config = dict(
    n_head=3,
    attn_scale=0.125,
    init_std_up=0.0622,
)
Each number is 128 + 24 x the weight over the matrix's rms, rounded and kept within 0 to 255. Layers, rows and columns count from 0. Numbers have three digits each.

# layer 15 attention query, 192x192, rms 0.0825, rows 170-191, columns 0-95
100099095142129125169146137128123135130125109150132142096136137125138133096100116159135126157119165100127098121104110164100117107091129161149108152135165136156106128145141163113151144128118168111117126119128151102158167127146122117156183157174117100147157151111118144153129118120151191125
131152129145103079106141114154121123136127095149107112176117117167124141132104140114113119151092123128103159134103108070109150104134133146080149153174125147135151099071047112160098140143145135169142151105162097136142106128141116132117154117085181181137118099141178071133140120094159118183
096147100114122136130127153101135151143177110123141151100119068113133166159076129142154122102138169115135094111150111139101110144141147118178077112114166114087144150184122131138120117073116129130149096156121176057162128122087144129127117133137133105123097144121122141168181084123142071082
128166091090124107147082109164125092122125141090110127134089113119114133159133143115127137124151126116115153121177133107114124132145094131151156156145089096115142158145147104151148127084161086132127127158128130112142092109081135090095142163101146107126071125126117134137102164131117131111
117104109138107117159136149129164133134137134154140136122114073103095126147152125138107151119187134139125116146145142128108111105140134135167129129146117134121116165127174136058134145123103139139101130156108119132135146120113098089121171151113131092089113137102098177159123167122119118171
102131138149104126165150074135106142133120081094179155120067143125101145096136119116135106107155131112120158128130151111104126138120161148100148125127111140129097127113149113152133114123151098129114129141157101105129134109081082121127116166034123137114105132118157076072087149110157153105
127105131141121094166127146097145092116127118133094120124103105121174140109081101153101140161109145134158085143118157137084105124103143157157137138169148159131140153134163158121100116127090180153121121144127195142168148116142117147126140102156099143167165156120127116184117151105161129082
157169134116122125156139146116129153098112100130102127134064149110066118131123158115113098127114159154148072130152104130110090183150106117125080112165159134083160123149119101123142088117126113123141106120112134117086124114123090147123136098084137123117112108085140103084147099168095156116
107141105103126097140153114129145146162150128155115148080112128126101092144141110133135159106126122131121133146158137127095105164174140123121118134144145124122138113119188112106127126123146111128147160115117101115153084152177093108142150141132140102145091150144123147209131159173103059164
096066148148122130123175150102145145100112126077165104088124178126077163088139109161138105144124134152133155155144148186173189125177163171123125145141115129138091081107142092142161135143110132139125127098129091138126077137132116138131097170075073147110132132122134143063120130122106155136
137144103117133124131148109119136103151107122136124145138121067126167112148088143111122140110106132140132079132077141121085148111110092158138096151148171106138136154124131115118135141134118151099168117112114119135175165108113108132125120195182129099153158126093128135162128130101137107149
108101134125133140073114155143155135131089129150134116077146162144119092076159149162145137183122140107142137108135126158151151150125121137125121095139163157125085119142164140123091096105101103116140097153119132119083141136120147163123111119112098131136133121113102108132132075132124137169
185165127158123147115164171090164125130095138096115090108100077143157114147126155114125206137119139143124099180109144126129165134149119144110126138201163104157165128143125131077141115112087128115156102080104172137142139155116118164146121155163130094131129062100115115148163137141119121154
163120152095118129118149148131137117108105118091133117136128134144111151113093074134119129176149116151140113119119139122151131149137123109120156114130119087145119107125081110159158110122143146118102093083137119117114117107120130129131124141090133162118114146109126113049128112087136150087
087084113152129112124135117132149122127139152146124132096101116130123111139126139124146142123137146128168115121157096136096092105133146150139125122140163147061166128143178125095135101119115126108126130136134134085140121138106143114143113100120102150155109112143123127159165171142110084135
102133138142156127155104143095071112111153143108148141149177156131155126133147145124140095119164117125126107112119115128141134132148089121153127127104139136146144103122142141108133137115126120102114141141120134157074180118115115170127116120143135063124148094126088118111115133143095155180
091063132128109118123084109144094132122158149117111122156116095083124169154187167135159102081127136098098152116166147142096119131100177109136117108102115166123082172143136132132120125125162132166137156213139134144124140160126166138111148117125124155135117141102134127114090143143115096133
189121129108139128150146136141121136108097109121115134124123123165119121143142114121150145174116137131146127162083112157139150122103133130109143181120153085141107120096106127106167103152127135114143098113110136141164123125124129121111147130097119123134120105083092114132173088161161148093
063095065135140117141102090149126143121168129145136158132118125114100148127164150167168121114121147107127147160142131148143112113148148093111114121098120155109116127168156124147133152144196110137120153173141140143123118141131138118124155100121114135144093119149129125131129160181142086125
107106101146110165114120121147105153131133122115136124097132184165091141087144139137147130149104145123126152127154126138137123116120139108114105111089124124107100110128122129151115112126153126107100160168150120112107106162118156105118131104095121141110108155141135123093144133168142130134
174133144121173150105151128145158101105111143124115105142134108155141091158129143077124129134137153125159106150123101123111129107098088144133137140152140091114150119110144079107157164123119118129113108078130177095113143100124111140146089126146156101131169119119108147155161119153116129120
108178142101143127133127124148144104145155149146099111103110081102154150110098102135106134111146129125111096101126153124132128117101124136159128148135113113119180126096142142118133162116085119138157137108096145106131170088099119099116115125184155106129142143120156123148101151103137132104
# layer 15 attention key, 192x192, rms 0.0806, rows 170-191, columns 0-95
074148122122135158133133088095096103111153083144142109140144100120145073093142143123156139112215159144144208157156128158140134120142128143132136138064151168112157155113143143106116132149089153136109138107134168139104164119135152161097095167142113137148106094139133130143133121124119129175
145126099108118155153091159141107152129118146116115164100148132107118160099133106133136099146119121141126128130178119126113146122082173123128086114141146099079125146157097116129202095111147102092138073122148066073144108139143161090133131159105093144148146138096136097135134101110090099120
126109151129120129159141136132133133098188096140147134121104164132121118121148172136121176111152094090149126130133162126102150120161160138136137149097098157184120133149143126130048142082151152158095139111168142145138101096108135140093148132134123182126125147090131165082114153093135117131
149106099137146094146120105129188136121103127166133100083116165118108193134125081128119117127113152089134105097117163133097104129116147137107191136130059090131056121104152155128152063114129148118143126146135117145145145094140162083127192103131139132113155141143138107119088133137151122093
147137109138103139156145138115119121134156126156150126114113129147104116145132125139130135100113098136108099130104172149111137137165149160142152135126152152113077149156153136109125099101089150145137128118164131137140135068138125090094150077142090153146127140115095091139131070136158133123
143119145141122143124150126090107150153116154144146116126144130122137129143119114135146121129155128092143154097145150157130131149079147110158141099085118129126125145139106109123168140123144163100133147119143124120143169141134125099135138144130084124137162144090113165129108154103109107135
092161131137121133145137109124142128149171139140138140154122145083113112125160178095148157133158150120168163100169136123158132134160122155139114124123173151128155149173129099125126145138119099151150151162135173074099118102190126132124127129141141159175094147155114116124144089123120148131
121113082069094118138111125184089139110124136156136163121134143111135149119090121168130120161117143118126106108127128118106104134160160149140137148155133119132112131138124102112125118096157153136176079100185134111110130089162137097126151153135128128118123140114129157135097143129096166135
142124120180115130128151124115171134101144093169141095127110126102144143131130116152150105092103112159096099119144116180120142124144118112125129146114095111110139130146139180141151139138125140145133170144115152156110131083117130145110126102135123086102138098148085128116134105143147150057
139121130135130105109136103104141126148121139102089102159144117130110160128107140132133138155127141140137133141139086125128130111177095121125143149113153171134115119139144108122143107131127124086151123138125147140118157129116118146146149136140114094132098107107100125124127114119083085154
137107136106105169131152144133142128129093121124146169161105096115114127120123134124137144098116121158097127119146128198121158108107139164105131151110104134140112134139134139139117113166109108154124113096110140153130133091106130126122142125132108151133118127122163124118131089120139125115
087137124167166113104093110138147120138169145131085129134085127124133127120130158101124181156192133093157133158135106109097094091179129144155112138129163133134137120140141170113129138119133144153146111146123100144076140155136113152113129124125205174126110125134137126152117187088134151143
140125153149155142112142138150154127126121149103122104119127112111146126146149142133121159110141127116127105128101127140133129125160090157120116146124140099154125115142164118105155079136123142129153131117094145156100133120129103195138125107108124155137082105128114134088129148111149117118
133142149122081114116128123119112117137075134125124100142100098131146126118112110118124101137150185114149118145162090154156144130134105101146123105114125153108144156134127085126135130109128116075156106130099109139111138118154148118164103145115147111135108110141141113118120125116123127169
154120114152134118123146094130153115134159091121138118105107126137098064135155140089119186153127124116125121114122142114142162135139122132125123154156143063156116125124141124148103156136147138128156151166129134133104138112176106130100118140127137160108121133166125158131112138119143139110
141133111105155157117114136158120097102123126143136148131151136160102148119129102120112133130149122119111135122132141076140140134160154157138144112123098140139086116117153154133091129082126132134113083104078172156112122123090106106121135140117149124122138095116110161153134130123114163132
129154121126122084136104120131096124125134142155119122118109136099115129143133130121119165130093137058127141107137159092132142160117178127131147158134124115089123138152123095124128136135129135156136092108164067128204149159122103091120136111114097121122162138135133118139160118173151135118
125143127121111120110115129128165094151103133126092127116074107119160108127135151100100062130155148157165145137179087103083125117135103138128143117073148141140153131126145180123094150206085149125159118130159140123135085110138135150139094157105173163128114084160115101120144152103138138154
119143105121099056099105087109157134120147126173132151123141135152122136120136124126112102114093090107113134130143140080088112104130132080114157171123112112105138094093131165143139124155134156147146124138184089135171107132122114100128134125107122105130183143120114127147125146161149119131
116140147138138069112097110134146152128148140162158091120133153126145140085152112133125125124147155114121126137127106103079107124107112113152123095104130133106146109114134173146122129134159159102185177162179098136134133148114123098116134130129135161101159133149115131114132167143130115144
183132132140163142184133168127122131158117134107156087134124132102101090122128162122130123113123157113165105134108075106134107137120095164119118140125154126162124111122136132121147132136104111088098136127076142133075109087129127160159132142157139139107087119162133089121115105103150138116
142112109137174179199121142120114147117118130132113136118147120091133094125118123110153154106170127135123123096127148135159173132106172165164099153141163160128120150143110114118101148111124089155082147125067146151118156119148121126135100109147112107121142152112134124118128125109119153121
# layer 15 attention value, 192x192, rms 0.0717, rows 128-178, columns 0-95
137188116126127099082096141169124112121139132118101119128122101152096124107137148102110163137101140135156139106152141127093119125117105129145137132120084140141127132112113117118150113144141097154121126172089130121100095110119134102108142149124128091134141109151099065110159134178119145098
121121169119103135155171149136125144144116126130182117088116142111118136128122112150091139141103112164141120153109159119090109131141158100181110123138141105137100119149123116104121119130136161112168080145092135136126135123133077131128160115146159137136120141144113147094133115145114097137
122114119103120093137163165132138127164135134133141130146153104101089155144090084130113135116091123143143151077140174092093158131093140136145166173148100115147140080120140095124119130150126149120128095097130098125140162139109098095069142148180118118112137144105160190147104117099127116167
103100104111150113137126145123136094162114144142116160141153132112144123080106100142097124116120154131125133173161191150096126108148147137138071186137130178137092133109148126107154130128087113063107129098145104110120125108114119119121107134139130111133105115098080072160148115123122142146
161097107121076094167134129108110144166147151160107140135158132116125113111108121116109118140131141132086147106114172118143111102116158103149113118137130104139114108121130115129116093154090162112110151121116113113145112157124129181124160131200145139097138140113123165137119153114103071140
122107102137156174114135136104081140122125111122152138096133136142145111123164142108129132123108116133106125161111139119178123130144136109131110104115142109131108148159085140115129111132099130109120124145136127130135134142135164114154143176089124144131113152156133122112147101158130098118
112135142097103117149133144122092129123140121137138142126109156132117120126123107160118156130117145160130138094115082118122129162143111121122122133146105116158129120118105120103128119126147144162122151115136154136117143141105130135077142123123094118121108117131173178108115121141152136162
143130162108101104154138105124108143113140108127113123139142113138111126150118168152153128131143174138139147138155154117162131114109125150139081086168117186115135102100174132127135173097110116177117178139136119157128132117111119129143074115149153126112158125128148110090139121085119143117
114095082125139100114122148103125148137127147107143120108139143132094141097090133161107140082128121141123159084137149134154159148126101137100123108091094148162096112086158115107092134111116147151160115083165150129105172129134099137103126125121144131121106136113153176117104128112124089148
149093147128137105126141151116129156119141125134127144130087107116085135186109167100155110138123098107131126128153142119084101116114098137142117123124152060158151124136129109112118143129136140112160073122134100142123116139144108105046174125125126127111120165138135185111094138145130108185
139123100127121082175095120113130109165088124116126067115142153107129100175124126142133122119074127092135110072146177099110154108138172112111137158126100106138152139105113102098141121143111116134124112089139144150138102199121130131112166106188147120101154111149157146132096126117157130120
151153131115111134087146106105134165103143150127129122118105106149153147165110163139090117125120139118154094151117065113137099084114137121138130155120099119106179127153101177111115123080129088143096154162117135142120144123125137119127118119139151125121158146157152150122104129091126173109
124083117106200138105128124107109158115113100162125101139151162136101123070116113186119116112119112116120119098170116124147118122120116125110153120112114132105093092107128151143147127128084093149130135094119121104115121130179134145139152129145098144127160114121147157133101157117121060139
131148138100115139174122125129145142146136133147149134165145142102101129121098112141101122135106131136114144077153150084115140117159127144153136150146112153131111100110139125134118141163131167131154144075141132155127135116118126131130136111203093128130138138105144155113071152092136119149
131128133110117117131131115134084138157124135138102135141124116135127137117119126134120142144118122138125139119139154129127119091099134133145205123168140082110128142148135093096134114166110184072124125120135095103160129153110142141139155127185145095116148143131097152150116136084097120151
152158127092062128144135153119155100150119118138093131117125125110108117163090082138101129155110139125105150150151120139094148115127163147146120145162134135135160142116102108127127131120131118119104153104161135168117107152131105122128141089193132104111130086122103082119110139118146132132
121130113088110095104111131116130184164110114122156129125133159138131160083139162134123105115114136145167120127158144123086096130153101161143078128127143114079146134116161133118161169131086149107155092132133132123121141117150119130188129080096123111162119140099118128078138126153121100135
110184130097101105131110142162130092129078107141110107154146136130110127157119126152121135158111115148146149093125130140097131156114126160140119149138105146153139145115113094082131117101122077111129124135114120099130094129133125140138143146193144102111142084140172126130118134154138181119
105132145117174147073115125112137126114140122119147113098156157140135123179106109149084101106106141130118086142093132149108144114134148112135131161137118122108087111129100158105132145120133123124146122162109125081126124095124146102125131142157122116142166111129135096118113133123096161065
148091147089107057122124124098127118159122148126075121160122151107110120194122124147138133112133147102115121142123124095140130149084116133126160132133127122161133122099124116101128152098148153119128118108157140075128085130116133125123104159178128139120138148133119141135132134075109143123
120085125143140123089124126108109104147131113133142130120144119113163119117156115138138139147149131120132170142095132142146129143154131111114088071138154092127115163122112118095159120134099141101153122146098123113134141143157134139132121177112119118130093121162114132101129121150128117103
118145120110095142108148139136134117096143117123127117103116103157157116132152131155143088122137116137167100129069056139097125149153140126105128141107079138140147161131094114112143121092139068164155122156122151083134148105111154155147103106100168117140119099153153104125144117176121190106
127122110150179146089081155150118090126114152122118133139115096154079118119125122126113125148153132136141130146122143127081123124138117147129168127120110077108129167131108089143155066104159108146143113115087108123128118115128125131118131146163126099144135099172125127117127156128131163139
112167098123066146163120145142113147146127133143109127092103119134147124121136125126110116178107131146135141158115090145155112120172162089138103123096119122124110129145150125123131077115121073130136169160125097128139113140100150157192119126132136135144128113138163076126171143144116152137
114075114092095118146132120129109176111152172136159140107149147123149132123146148127109124145126134152110126152120148088153145133109134107164142086153147079099109130133161088112118101095128137146115118130123131089164148101106153135134090107146145130125122145131144126137131102093113124106
131165102109146107146114131126148159131127080131094123141144162118098168128115138139144102150107116157125114113121122105078134093074088145104139139118108131114140103089168142116101145139117154111139123102140094131119124094150150128095111120156116130142155163136162137133135160100149118135
129170111140144146144132142140149089136152150111085130115135130126150146157135051118115131118104144159149097165144122145118119091133117133130137172134107166128148130094112160133125131088175096162089114163123099138143094135123117127103135146082100137127114127109143063145156138137147215103
150105157124156143132143144159136127135093126121105117119166100075100140169101072129118113138084090114121151125143132113162123084098134144159150127133078105122123091119138103119118115108142147135116089122116136122164122147106107148115137155134130131096109107127142141102071146110137118130
122126147159147119088135121101111140121129092134143098135142104143123056107129155140124148124113150130117126085163148123116133145100126123155160080155078082129121148146112081128131143105125152110151100144108130156116152137110144111111126137103104126141124118164144113083153137144152136135
143105125150153145123122109134127137128133108109119151087129117129130138113137143123138118111141133120131090123134059134160136101157109105099093123131129119118117118149123153157143130084124132160117134162091133158136123103172125130113097133103138148133114168121120117137137108124114131129
137201139140132140155125146145126114138120130106090105154092141125148145158120086164128146138096112126136080126134145131107140100134090139123165165124125153163167146102124123137125128144178099125133165123136104157152077137144134122127150108147107119127133105134162143129135130160139122111
152103147119128122125153165162146108133141154152126138120143171129134113104083121124135108161145122108146108132113110146103118097086128135155144088155140104115132131177112144093130135144119173115138112136127134086130137130145134091130096142142102119154138149142053117121156105127114144122
119121120155155125150140143117162139116130117092134124124128131128150125146111084158131129098088084159120141050139106129153137158149117128118158096118085113122095115112128127160100103116142121146121133124128165111124134148128110154133128123166130148119111136144163165131106118104153177110
104080086123107138165098157132122117134145143092100155112139160104147121118157066146138114103090122140129114134110062140153155143174129141093115128137138151100095127094156104107162103118134127122086136105123165074130132134113125122119116138093127161126114161077166119128171109107129104126
102096119144140152107137089125124156116143126143139115088126082135149121119148141120168118177164089121132136149138137149144118111139116105140077075125176115120123140189138172137138118122120132136159158179110138131135150110126138134099154129031109144146084143149081153098156118154131086116
138130113164129163106120115134113105096130113136139148149146099158091113133112137131135140140113128147137144133113080131167133169137090141129124120166131175148131124125151095126141119128145091103112116144113109160097129110145130133122122137127112131141139135128123111129176144127139172116
139192106131073160107126093141147080136121152146140144122114120159121156115134154111118131152118112151098139115125104122152158147116127149134111094109131155097106126109157139122161099097124070139157114147136135096155130059118125122147138100143158157170125105134117090135153122134109159082
112179151121131131127133125096095135161116130161085131127163110101121125102124158130120125124120120136116125163093057127139121061126101130142106140084100106102128121126126114124111101126121107192119152111108099139128125135103114161147133092131125120111149119138140129139146120115108129158
133132122140122152123137114143153125128128124133097128143119078109150157117134126116152137125135128152120146103136131125167151146116107120071162110116160174164138146118158138120151132156143135132097139123146113106146137113127137161114139165091100143142113109130135111141157137142155161115
148105143128122133169150102148142097138150123126074127149123102134128131157093149087116114119140148115116145172133102115116120088079148149146132125111140095109130141147110138154157127160130139136133130152130093136127103121109108166155110142173149131117155126133074111173125112096113132108
163121161147101127102124114117101106132136128108069083139140106130130110148135108121118140118146138120123143115139142126107118143106136144147143136164125087137180153141104136136148139126153173120118125122101134117119098156147129100127132132149125117135144118120118129109114137109146139105
114131124165127142084152125143112128092143133107133128119111124181181116134113130121147136127144142137144130154087126140136090157136114102148099116122169138115137163171130144130116107102119099116110135181136131135124146145124148107166105131078132120144104120110150106127160138164111140109
104128102076144139143132132127113161122145152128130153096111154135117110118111112160104094151142096119135130137144170145093097099117142163147121123076122120113128129142121150159126119099091120118103107149131135127133136134112126142152119107158153116131129125143149167098090120106127168134
117107116114103131131137119145114124131113128138130122138129149151162133140159129111116133178147126113104145152111146116114135119133127083131114106127145071115110137176111131105148097156104154083175100146130124128127132155124137104116125175105128122133111125131091162113158141131115077112
141142134135115156102127116159126111121135104148160159123123117151114149080138097118122124128158145143113110155101082131143131141113122135130095155108132168140113120153140137146115128127120112130116164144091109125133147118152125149160074153074113116157101127113130104116146129117099132114
131132125146148093115127152138136139122138117118148135128127122110098143118093082118113090094108111143147148146133110167164137151111145137129154134136122147168127114121116119133128129119148114172142122079147114136105134082124111146128137157139120132128138144124167167138107123134111158133
122142101117118130117092130100153103116154121136105128145139185123145126123159117147136145120138149067146165148128186153104134126157113147141112120126138144111114137115142151129130157146098141126144142117119150180119123139144137114109108138110121124155135120106130088097143120160116104086
143130134126129152125129113155164123141112150130142133111138109125136132132103149144133130174140122118152138168155128121099113118074127144141113120137142129081121124129151125118141118127115171076112110124134138112171127152133107131135117111129134146159132145149083130138116120112122154098
129126131142097109163137130103138163147133153161142144115141128114131116106118120126126135116139145095128141156131181105107100129110147109136119073146142087161158173143122117118129167155132171098130112124127164153115167149123110094109149116161133128090113121093105164112118109094133081160
153128144111139118137114140145133091128125108095132117108149152154090065106121162140101125106128111075125124126157102132075127082116126120108077139100131129165096126147117137137145124143093132106127089134119098166162105129200142105092141136150149126133122139121100138173128169155153106127
131153148152125076094150109151150142111165123151144124131135078103130144134138188114150123134144123092139158111133116113098133152120094125126125088117163126118153115137163107148110159122133185119124112149136147135106126132118088132072128117092116136151149148131139135110135097118142142144
# layer 15 attention output (transposed), 192x192, rms 0.0608, rows 128-177, columns 0-95
159096127125118139169148141117169166134124103131121163114148154109152147132135102146127141149134149079075158092121091118116152130104141110148117161168115105103119118118159130110109132159130161173174128128157159122121168162155110149150111100149158134114140167136133124140145120106169124151
143156124125114114146128106135128141127144127121108158104165136123117119116133107132117095115164121098060162134157112137161124161118107123083121114136102148129154125121162129148136107163118080112105102131144120147126095110109155092139104154153109099116158110139137122118137122136111166098
119141130118113163130099139124116125112121116122134099075128141161130096115147152135135127157132135104093115161122111117144096144153130125099110081145103100104126147130120128113100117143143104132120146128110131138145121124127143138140128134084156128123098098118116101142143106149127126147
143178173153107124116153123111150128119095148103147125131096118117104129151142146109134122110145062166157167126118117099132124126110113126104165132123148064103151111125117142122132127133126166161163099153097126128097132164119102118119107121132134099088166107183211143099136142128123139095
128153159131154132109129152144122120114152107142143118098125135152086150113157146145136107116133120135099116166149114132138123132124081144097150123121130103098140112167136141149130129123165100093144114100110142134120138114123109086082112106082128092149110128171100123117119136155122158122
128153125125144121133133124149138121144191070118112165123142122129157131135120128135119128111160125100147144116140135141126157135090131133109145150129136146125126125127138135111121148115107136129145134132119128100128107118116104127103101110130136117165165141135098121135117137099141135105
090131120101132154109140137136160141122119125120116126113126128151119093106133128100141146145117135099130123142126143143134140134094150140141147130140103115147121179142137121157124105118111128123168157125100080115135119108132158150180097135132133123148127139099117092131111133137121134132
141098132136151156063138153105143148111070148143144104141073126124112150127160095150167116107126147128129116139147110168143139111156131171127141148122111114157122139141120138149141120146156100121145134121100143152119152138128172116137182110120128137167130125126113148126121136186130101123
100165149079117175125101105143124096125131115133115141118155145179152131146175102116132121143124146107134128178136165110153089068128133150149149164116100102103129128177132162138154136148128068105143159102069121143163100123108159118124143123114151130158154105122088118159120136163133141123
134121121097113155163114118179135118167099123132098171132222118134105140086139091114104135166133118151072139150104152127109145148173132107088138102129100161137113138111113106123163105174135123111086145136125099146162113107188124141132106140105104158113077131111124099135122090133139146115
119121118120132132119132125135124139140164093148118161077131137131119128082153128123130117131130132122108138141133116113130095141126105141121120119151125116116129134133180143146142141134138103144131128129133113115110125128134125116141117134120145126143143141128123117142138131131130131115
136116128100121139154084165159121100136156109118119101162146124117115112084151116121174141102161138128142115127152191133140139171155107115150132085111129132174101170131127124139132123119125123106118120131151108073146111117145163109130166146133114159155099135103103125144125109143121093140
116186098151102119143084111153144106138126166098146108113145118139140142211129150138142084102159138118133073150136176140142132115121112176102136131143160144145170122140147117192116168125122152113121149109110161132167151113071116121105116128128151136147094144129088141139131163102161169133
128120153148150101087128145156109130097086163114125052085094122135116093146147160095150080148133156101115093153126110116147079122117121138116127092106135074121149122117097135119102134131148134095087147142105147131142151137140143135104147138084161112119088127125111126134135137173140137143
124128125160126130146120126120156127118159126130139108082104129117143102136152124145114115103125114127118137154127131117153127143139120108108106115141146134109144088106099138131114131113155114156150139112117172157123117128116106123089142115077130144125137130142139115108103137123131114121
122084144142148120103109108108100155138144136129163099065105142105105105097139167085150109114117148113091117111133109107114102168123098124126111093139113122134138134109139128137149132157139106130133135120113107105117140118114153102166137132115155092143147135131159153108157127145100118120
140103134164148134142145101125154098114105189132115098133111123091146113159123101118140103123124135091120148143132159141151160148115133106147176133121102161149118103127099132109128133139120136107128129122115128128134123140132137108111149156143129134125145139147131138131135151124142120131
133092133156153123144160117101140181129147126148132135086088139112129109125154126121105155100152130102106146144148108136142092130112119114138136124125138105104119142148182147129137149148141123200129150127175165112127155153109123125153129128143131128121138135129118146131151117131118137147
132136118118062126151149131137141107138173139122085172133113106137154130096141124139132152096164107099148144113186129138132115116126099115142119128155131124099131132135167139124114116143108119123111109139172138121129137157136109113104116159132136123098128153122150145110158118097144148118
137116125135123142161122136127123138111157092161126111100105128135114132089169131102106132120134117157120134145128143158140078117173106106125106110146115111100105140164163159126132135127152086144140125121122139147133148123144116128103160117096136124118087094121121140134110124142113139137
138153134127125144161175115137144140123132106112123173144134130153141139131100129136094150102124113106158160117125102141124148127094157132109142161134112154139122121102176124132124165110140130160133102142163112122103118133139130123136116118142100122117157147120132128110124170095135173105
127121112100134138136135130118117149131150096141106160169106159128145136134133098126113181114143136095130135109177151141170115125085147113180131112147152145118096167140205136132143132119093112158147130145168112113114125138124152118159120167170115148132171137128124157143128116101124108128
134133134136105104204153133123178147118150070125129179132145120141152124159140132142067152106135108131121126094153118169132100112112107120109104146161173149161127144125173159094132151146123129161098126161162198124134158149133096153107110131146116166078129163120126117120133113123112173116
140118155138192097101129092137136147136113114119169102179148143124086138132113144126160134095164134105130110103180155135103134155077093182100159139099131143136158137116107132183115166139152169142120120127146132125116146113129134115109127129170112096150159142163097122119116130116112135103
140144152139162134172151132111135091133131112127131123129122096157108123123129127149143126103145150082149144166169124163178097119128101126098117159110123161122135113146117174120073104152141100081109125102123146175157097126106109103099149147107110099157135119164133136128130127146102115125
128083119139128138126120151121121111120109213133135076122101106117156103146135139118127143141137141108120118128139144116157141125133155127145136129103137132132118119131070127142140142141134187120135150123128160117156146133128107145141142141092151144106092139119124124127124138126127108162
125126125117101154131078112112146147123105148132152120147142096109109105084127198117152188152143103098132122101119101112101123134163114105133098116144121101136134140102110100138112130149128184133127105126158105140089174122106126152171117144161145130131128120134149146122157124097113089149
129148100136135134176089149128137156112124091111152109119147124159101111125148169146123159126175128136082127158149149149105107142161097140041110128116161148132146123119134129137136160181130123094121138124125133139123133095114128108107132158123132112101095128124119112140135123142144137137
124096094123117155169131131167175170118145117104107166106120133141169188186119075176115136119134117102121116104106114130113136118122171117086104167169139182131112128112172160135105125162110133135150153157139176133146135103138117143140118145119135174135145148133085131108112140112165137117
132127111108119116119110119136133121116087160140128114161143122116138132156120114131134121149127116153151101107125161121094144153113141135136125137109139148142145114116099097137117122148114153094142108120138108127127128117106124118108120133122115141163129125124125127125127134129130113122
109081117120126136092128149126146130116130163168136107100134156096098092103147165091125135163122145126091093147102110119120129131149141151149123116103104123112115125114123124138153143122106186129122142120141153115086176122129121177153127115145151148073117160105131130123113127128120111185
154125127126140106184097103091101151135130140088122121105120101099087135139115125138116131097124160095067154132132148127151126199146109101129125138142127161133115121095160092137138134100134112113158108099133085123139099105114094119131157116109135099107145097123178153122127117082147129129
089116127113109126133095112149101155118137136142099085113159142133120111140131169138092134149149172080125079161148115124143093099166144084145068156106121136149166158151129147155144137144154112110083118105147136139109122096121129136133134172115146136158122127114066155173136134149104134140
112156109127130121096152113100133111114103144171142107144080108177149109111122165085111162133126130102168111129147163094160124088095139111155153164125111124136146103133100141124081150119143143129146072089110081177089124132095136122129109147130131116150143131162129161124108168119121127144
141137140133134149133135115128121111146111152091127133180148120132136144150072105130147139094102135126121147141123141139110180140119153125108143169084114175143124134103096111140134137130125142099142113130126116124133098105132145130139105137154090133123151131115128109125120132107127128116
120123146098110120110121127128139135129100145136128114180090136124136141153145146148105135147123112150129118102108122152100106102140141124141119141100117127122106116124098140128101132119148151172127129096159188129142141119110124159139149105129117154126124118130119154120108134126127144152
164118149142148121124101129131121155149172126110150109116107112137155102147116137134143137080118166082122171166180138137155098072104090094142143152122109142125124128171088152154123115133140108129147133112124158138134129161105139116128137114126113072117137145111110161107142104129140096158
115152129149157128105100149120136106120152134122151093146129115163121134151145100129161133119122125142121108130152158134120116158106150170106182125147179127116146150133103128147134103140151110142097140160140214074183133120113158115135116134150165147149135124145101145126109142132111156109
126137125108142142129135144108097141128118131131141132166122165129093114151116139134121154145097140117141129115089103102122136089130164132167100136095114096117112127156132125154106142114140181129158136103116104134079132110147124148158128089132132118091113119121117132132098130111126105169
171152149160148132136110139096114144104134121131139108165106133110105146117133130136135102135119111187098097110153129170117107174139112128113119087128154122122134127138134125138143093089125139118120124145113163085153131124162120117102157093085084127092110116129154129105115095158136113131
124124109124131127159148133119140145126141118138154151095091129113136131110129126126126131131126129111135124104107131128116132164148140094109099131160103141146108171124157117125090121115129097151135110148144121126094153116121134120135113127132104135115117136114140106102132142129147123102
141126162125120140125149134113112136170117110125138152191127122105099153133107108156144130114142109152147135118110118147102154135141131127124135152110107155146101162120105128109142129105122118174129108136139100155129097098125135106139116126194080144142150105135134134123122125103122136116
158122165164133121137142136135153120152152123115111113114157093123127131161120136117131101085127154111079134150167119143174139140132088089108133149142166147157137127140133139122184118126148105115137127115123137113125117095093136133102156160145114145159139148153105118140148123172139131109
161146151143141126133145131120145129119178108118114180108136121123118135100128123113098115078130103133116147126136143156136124139112113130083134135126110161130135125146146133161131127122142111128118126155125138143119110115158096106113083138131108133090131135129150090078137120124127176112
133139141120119108116123146125100124107095162105145102192141125129132129174104154149136128118128113163152111110122137133140144124119137137139152109100141126125139106124089107159116128117126134125145140117139131128118129113110143127109144121136129133122104109135116145126110131113123126155
120128143108101130163116125117081120120098143124130092152155148143122108141124150134120145157129136103113103126119143105108096123157122112138122096112132108109131158136085106133099148125106114105121129111123111113151151121118160152125142107117117105110118065092095126146124085138145143150
151099141145111110087181118119129134144109130137131150085091112109164131119101115100142110132085135118124152104110095110139168128115129118138127137151081109149134122127137120116164148136124146145160099148115067106093163156125127141155145137150153127124175148134159108141140166109153141120
159114137163146121176104108095132119100116178109149104131140087117128108147120113123108107100129122126105126129133135125135123129146120112091122130129158165165142115106104118165129143132144141133094117137124155147135130097104124104120145140119106115088135113152154156110144131099135097137
131130131138142134165156113151132138124154121105115144085128099135118133106113122145134116133115127118112151120086105135134158181121131111084138150125116128098094133122140114117077103121141073119136114131109091104127086113132155116133109134110120115161149124152135076125119152126129145074
156124104117096114132121129119128122117074147152130169080158108105179176105130098098111072150126116199107088107137159123149126153117094137102135104134138136126154102170109089148167133143103124115159127130133137117104121150098090122093071119085114111108127171120154077099133112140145152125